config.yaml
n_layer: 15
activation: "tanh_gelu"
norm_eps: 1e-05
attn_scale: 0.0884
lr: 0.0179
beta1: 0.95
lr_head: 0.00819
grad_clip: 2.0
decay_shape: "linear"
final_lr_fraction: 0.1
Each number is 200 + 40 x the weight over its row's rms, rounded and kept within 0 to 999. Layers, rows and columns count from 0. The size before them is the row's rms in percent of the matrix's.

# up: layer 9 MLP up, 1024x256, rms 0.0552, rows 507-512, columns 0-255
# down: layer 9 MLP down (transposed), 1024x256, rms 0.0552, rows 507-512, columns 0-255
up507,094,254,162,236,184,235,158,216,102,246,181,158,181,200,225,205,188,262,107,222,157,207,148,137,143,221,158,167,207,176,242,217,176,247,221,209,196,255,184,203,169,224,174,194,163,245,246,246,205,196,217,218,222,239,236,187,183,129,166,195,142,148,114,169,205,257,230,179,150,186,188,125,141,170,258,286,245,133,242,255,196,246,198,205,172,258,238,170,209,186,219,194,196,129,138,289,157,179,140,188,177,98,177,182,230,217,252,247,270,222,144,255,166,119,245,237,222,224,215,204,195,223,158,127,219,140,138,174,194,242,200,214,231,246,200,189,166,153,212,247,214,190,192,202,162,186,281,221,139,141,285,296,208,202,141,138,166,243,151,188,202,185,215,247,193,186,203,204,222,148,269,226,177,131,231,240,219,207,234,280,234,120,188,210,170,167,200,206,191,139,246,209,166,146,157,219,207,211,113,151,180,219,277,234,205,216,253,161,167,191,211,167,187,236,186,197,250,178,200,180,215,92,205,245,168,196,222,171,228,279,259,211,212,169,199,231,180,213,154,179,147,222,219,175,259,218,236,232,169,214,180,240,204,195,213,229,170
down507,101,211,233,148,198,216,225,251,128,149,178,175,189,249,157,270,187,166,175,181,156,246,175,207,164,171,154,174,205,147,217,205,215,166,209,227,162,264,206,178,204,205,202,205,151,226,222,168,183,175,173,200,201,194,209,181,181,244,175,139,160,162,167,205,200,219,216,188,122,139,177,151,170,234,235,285,215,161,207,209,175,214,248,311,227,269,169,228,238,256,157,254,229,165,177,301,108,128,224,236,186,197,208,239,196,298,209,131,194,114,204,179,185,164,258,183,220,256,167,240,224,213,201,145,225,197,218,147,252,234,259,205,186,232,207,214,202,246,214,239,257,193,200,179,196,150,174,232,125,290,163,215,182,195,140,159,264,124,251,182,210,233,106,149,179,179,125,165,165,109,245,219,254,234,291,240,212,242,271,231,260,221,145,224,185,213,181,126,237,161,171,130,148,180,191,191,211,164,191,141,174,122,242,240,215,236,179,203,233,217,249,246,197,254,219,202,244,211,194,206,245,176,210,204,257,202,262,193,257,221,241,139,153,166,140,251,218,221,148,214,224,178,253,211,194,201,174,264,139,198,146,223,205,207,211,180,246
up508,099,255,240,223,239,241,282,229,175,216,215,211,176,150,240,165,140,170,243,234,198,229,188,229,247,183,136,208,282,188,128,189,175,213,183,252,214,121,261,254,201,228,198,232,136,205,136,131,225,213,221,239,212,273,210,193,231,214,176,166,180,196,246,140,205,162,259,151,154,164,161,190,140,174,171,217,230,208,209,212,156,192,220,160,161,165,242,253,279,201,195,197,206,211,194,177,135,156,287,197,216,100,223,237,201,140,189,193,251,154,181,218,197,179,180,185,245,159,289,246,278,265,201,163,170,170,170,179,214,162,225,248,207,219,210,170,210,192,155,223,195,175,216,228,248,194,158,255,197,140,186,257,179,176,169,106,198,208,195,264,231,164,286,265,251,200,200,207,197,182,191,190,181,206,268,225,143,206,182,204,225,238,210,198,151,127,178,208,155,174,149,136,191,221,182,189,281,237,161,194,244,203,157,162,227,179,264,201,199,193,268,194,222,188,141,284,206,154,280,169,179,161,164,225,232,231,223,238,247,224,207,215,121,156,175,179,121,138,154,197,210,180,208,200,321,126,192,158,213,225,198,108,227,276,180,140,185
down508,096,105,204,249,174,143,163,216,245,163,175,286,211,187,225,141,222,236,174,217,219,179,199,194,175,186,209,228,192,225,208,223,216,225,207,227,208,221,147,207,131,203,219,165,166,156,223,294,181,173,208,166,245,176,238,241,194,194,200,270,235,153,170,190,192,229,221,134,141,224,212,97,181,214,214,206,219,208,152,179,170,148,164,207,180,178,241,196,298,222,213,240,151,206,166,228,193,211,171,230,251,228,251,198,281,256,159,284,114,288,222,255,209,243,201,259,225,226,144,135,281,222,230,193,216,252,193,188,222,208,226,133,203,199,188,228,138,195,199,150,246,170,275,191,173,202,222,137,222,141,213,159,255,188,215,210,161,249,225,99,173,209,147,252,156,252,95,178,197,159,187,216,214,274,168,190,233,223,194,162,202,209,243,215,263,218,182,233,140,212,231,201,145,184,240,300,195,185,221,209,262,198,211,186,234,187,248,172,181,204,138,119,220,140,218,214,134,283,176,117,157,202,246,299,234,223,180,148,209,179,160,214,155,220,134,127,156,188,243,221,174,183,212,236,190,251,201,201,186,169,184,197,173,265,175,178,132
up509,107,275,150,273,162,218,172,285,192,178,226,208,223,200,235,144,170,153,241,219,252,204,167,185,178,192,171,184,211,241,180,237,198,177,219,159,182,191,173,218,133,228,157,208,135,247,266,243,222,271,207,231,221,257,168,211,215,207,177,207,270,268,240,200,130,191,226,169,184,172,190,169,198,207,176,240,126,139,295,198,152,172,189,273,187,203,220,170,277,171,209,134,122,208,220,212,253,162,233,232,189,209,171,202,241,159,225,211,263,218,146,180,255,307,202,193,130,214,202,176,227,206,212,230,221,229,248,275,183,190,178,179,243,200,206,153,257,206,276,188,155,178,202,223,222,179,215,112,219,287,177,271,183,185,204,198,191,220,267,186,203,157,202,266,221,173,261,179,258,247,192,220,205,158,232,163,216,205,186,246,176,163,160,138,220,238,181,226,223,213,268,172,224,270,226,214,142,201,187,258,208,245,234,184,140,274,254,189,160,312,121,164,222,215,175,178,263,131,243,160,173,139,224,229,220,285,146,252,142,240,142,202,286,168,205,164,152,227,216,198,206,195,264,199,190,225,136,241,260,184,174,208,187,251,232,178,217
down509,104,98,253,169,253,205,255,152,166,231,156,174,163,171,188,250,256,196,167,302,148,183,207,198,229,186,235,204,171,147,224,124,191,222,209,249,259,235,241,187,304,154,236,188,240,211,152,152,208,111,212,178,212,170,254,207,214,169,219,217,143,180,121,211,275,255,186,235,183,208,233,196,208,184,222,147,301,267,153,210,289,207,191,180,208,243,180,216,174,209,211,235,269,197,187,145,185,239,174,181,224,182,225,205,169,208,200,203,198,204,239,217,152,130,160,180,277,172,226,209,204,201,219,225,176,154,194,134,226,246,267,241,170,216,213,277,157,181,143,213,213,244,179,208,167,231,224,281,206,176,166,118,212,235,201,221,199,162,130,193,253,227,190,143,174,265,137,235,130,170,226,198,255,213,156,235,153,186,223,194,220,209,234,234,161,133,205,186,219,180,166,217,186,152,187,202,226,197,256,156,211,161,192,230,241,113,178,212,236,82,296,213,209,184,260,241,126,282,179,213,160,263,162,195,177,154,224,193,251,178,210,168,133,238,158,263,216,212,161,185,196,250,154,214,224,155,129,122,174,207,189,193,219,173,201,224,208
up510,100,202,212,222,229,191,213,231,215,204,229,121,210,219,201,281,168,223,161,205,133,195,197,107,146,237,98,256,206,246,204,149,198,230,257,241,175,219,229,116,245,199,187,163,251,288,112,206,233,228,202,210,191,217,222,241,149,151,124,189,180,216,184,178,134,147,288,222,177,185,181,202,188,164,215,204,230,106,225,232,219,188,226,160,187,181,240,160,165,219,180,213,218,227,190,188,209,196,122,218,198,206,253,176,175,188,156,214,193,260,250,161,179,220,242,196,206,234,237,184,179,190,200,152,172,260,262,199,242,241,243,161,149,224,215,130,210,189,196,239,169,197,220,115,166,307,208,172,191,214,161,252,238,217,215,226,314,182,254,259,212,231,198,305,212,214,181,182,167,205,174,243,171,144,134,182,168,243,238,215,238,149,156,134,196,166,136,255,196,241,243,260,232,122,160,213,267,176,147,168,235,161,216,117,178,220,175,185,211,200,214,207,295,184,191,257,162,231,200,183,219,219,223,170,123,230,164,263,206,224,242,241,165,161,194,205,145,241,174,177,215,253,194,106,187,185,219,285,192,199,144,268,207,240,200,187,171
down510,095,231,206,169,242,238,149,215,187,234,135,199,284,240,195,124,175,181,161,177,219,276,189,217,229,203,203,275,181,227,252,266,201,160,209,248,156,200,198,257,192,179,277,257,247,218,143,185,207,208,227,237,143,168,180,196,176,148,237,200,156,105,201,172,210,233,232,229,215,207,155,207,173,191,139,184,175,209,208,210,214,223,130,169,237,256,227,172,217,190,163,245,188,214,189,183,237,165,175,189,201,266,272,154,220,212,247,87,146,257,174,175,145,159,234,210,164,204,142,257,222,209,134,125,229,219,269,156,242,157,239,255,238,121,154,215,175,181,190,202,206,207,192,142,240,232,134,196,249,183,224,153,252,223,198,203,207,180,225,226,266,187,191,142,321,199,196,206,182,228,238,194,181,196,243,246,166,262,194,134,202,223,204,227,208,212,243,217,170,201,223,136,211,235,188,139,214,228,189,264,202,270,291,178,215,140,173,242,238,145,188,199,176,182,249,179,156,238,294,237,161,199,216,164,145,212,189,231,176,204,184,262,272,258,155,191,169,168,155,161,196,181,205,248,105,157,194,199,113,209,218,155,138,265,176,192,101
up511,098,182,229,236,248,278,212,221,236,168,237,132,175,179,209,190,238,163,196,138,219,201,212,256,210,171,206,220,180,171,197,98,140,207,249,154,236,254,222,163,170,200,191,232,228,231,227,260,158,121,147,194,195,159,135,214,259,295,214,173,175,185,218,194,193,243,195,249,196,179,212,190,195,130,137,219,205,257,179,187,177,282,274,166,137,178,184,151,193,197,236,105,193,227,262,145,187,172,223,243,190,161,209,224,223,157,235,204,228,132,224,172,271,199,193,207,173,207,232,195,151,254,138,217,210,210,241,171,264,189,165,270,249,179,234,188,186,243,171,232,141,213,201,239,165,152,266,140,226,235,243,208,229,195,141,211,210,214,214,192,158,217,267,212,204,159,186,191,185,262,252,215,219,155,172,248,220,253,219,242,182,264,209,263,182,130,175,159,228,193,186,117,221,134,196,111,218,177,188,241,166,242,256,216,160,174,151,235,171,173,203,185,234,196,249,142,223,167,170,277,164,107,255,217,178,194,103,205,251,247,211,217,289,122,202,175,187,203,212,150,245,143,249,145,142,231,171,165,182,189,264,226,184,180,270,158,140
down511,103,169,212,267,190,128,206,148,228,185,207,255,146,205,214,285,223,157,208,281,211,201,125,190,212,222,217,180,317,212,154,227,258,229,172,221,214,198,174,180,163,175,184,226,239,178,170,186,243,284,254,184,172,310,216,184,211,151,247,223,206,156,205,199,251,224,184,209,172,213,199,122,262,152,305,240,191,193,201,183,236,168,183,273,221,236,223,136,213,235,180,232,189,245,207,239,158,211,201,231,180,225,134,224,211,171,188,208,220,227,175,211,170,219,197,202,236,261,190,246,282,199,225,158,145,166,144,211,160,273,193,133,118,195,163,183,213,141,245,178,203,147,195,88,197,196,213,264,126,114,224,219,188,182,216,255,180,249,180,150,206,164,159,169,207,199,162,196,163,158,187,229,197,193,271,84,205,155,188,169,175,203,181,149,206,228,189,190,221,205,253,126,181,281,231,219,188,174,224,192,164,189,251,155,185,208,113,182,241,145,220,212,175,247,193,262,215,149,248,175,207,275,170,204,175,189,206,175,185,84,286,183,184,294,218,215,149,203,182,200,226,127,202,228,198,162,191,234,218,217,191,176,206,178,167,239,132
up512,098,250,217,164,223,208,196,248,193,264,176,193,203,286,133,99,171,172,259,267,180,151,259,142,195,161,218,208,210,166,211,253,236,176,262,175,245,203,223,201,185,284,242,214,201,187,187,206,180,221,265,182,243,237,229,207,212,145,229,187,272,170,124,177,245,211,240,276,156,197,270,232,136,190,145,157,242,181,235,210,222,233,178,120,160,177,230,267,171,189,254,226,241,173,218,174,153,217,190,161,264,272,249,179,209,205,174,160,242,120,230,175,214,173,273,251,251,196,234,203,207,200,267,210,172,176,167,201,204,185,168,250,223,157,225,219,180,274,152,204,195,188,91,246,232,201,153,173,232,231,223,148,198,255,158,233,255,260,148,209,211,165,170,197,200,153,261,197,204,125,140,204,252,136,222,145,190,107,166,182,168,216,170,178,164,271,193,216,211,185,258,157,201,146,231,197,254,230,193,138,187,204,264,161,158,165,165,182,206,238,129,210,203,169,145,182,209,100,246,150,167,156,184,143,237,221,150,211,179,177,137,186,165,188,164,156,231,153,256,152,195,205,191,215,157,181,143,164,249,134,214,149,229,220,235,216,227
down512,098,152,237,190,181,185,206,188,212,189,236,261,239,206,186,168,174,158,273,200,179,165,130,133,226,206,220,123,218,239,131,222,210,158,190,197,184,217,252,193,144,212,199,213,198,195,222,188,243,167,158,181,242,245,173,149,174,175,195,182,191,150,197,205,207,160,191,240,210,229,241,219,229,223,134,202,240,217,200,204,152,170,173,157,193,270,229,176,170,243,178,241,199,220,139,187,272,201,227,148,200,292,209,166,220,229,235,186,202,180,203,129,240,184,213,146,164,170,207,172,231,225,185,165,196,204,160,244,236,143,219,229,198,242,223,258,237,189,205,122,251,158,220,255,202,230,143,160,247,123,247,222,133,215,96,195,137,154,199,182,262,136,227,204,193,181,244,283,223,226,204,244,219,206,195,248,174,155,250,198,185,179,212,178,264,266,216,150,241,258,204,200,212,296,248,245,210,311,212,160,122,223,237,111,192,168,207,129,186,170,170,199,284,236,276,216,112,203,199,152,181,198,285,225,194,160,237,138,139,246,214,269,166,203,120,136,168,241,231,209,255,192,208,126,190,251,249,161,233,174,156,214,241,137,161,275,226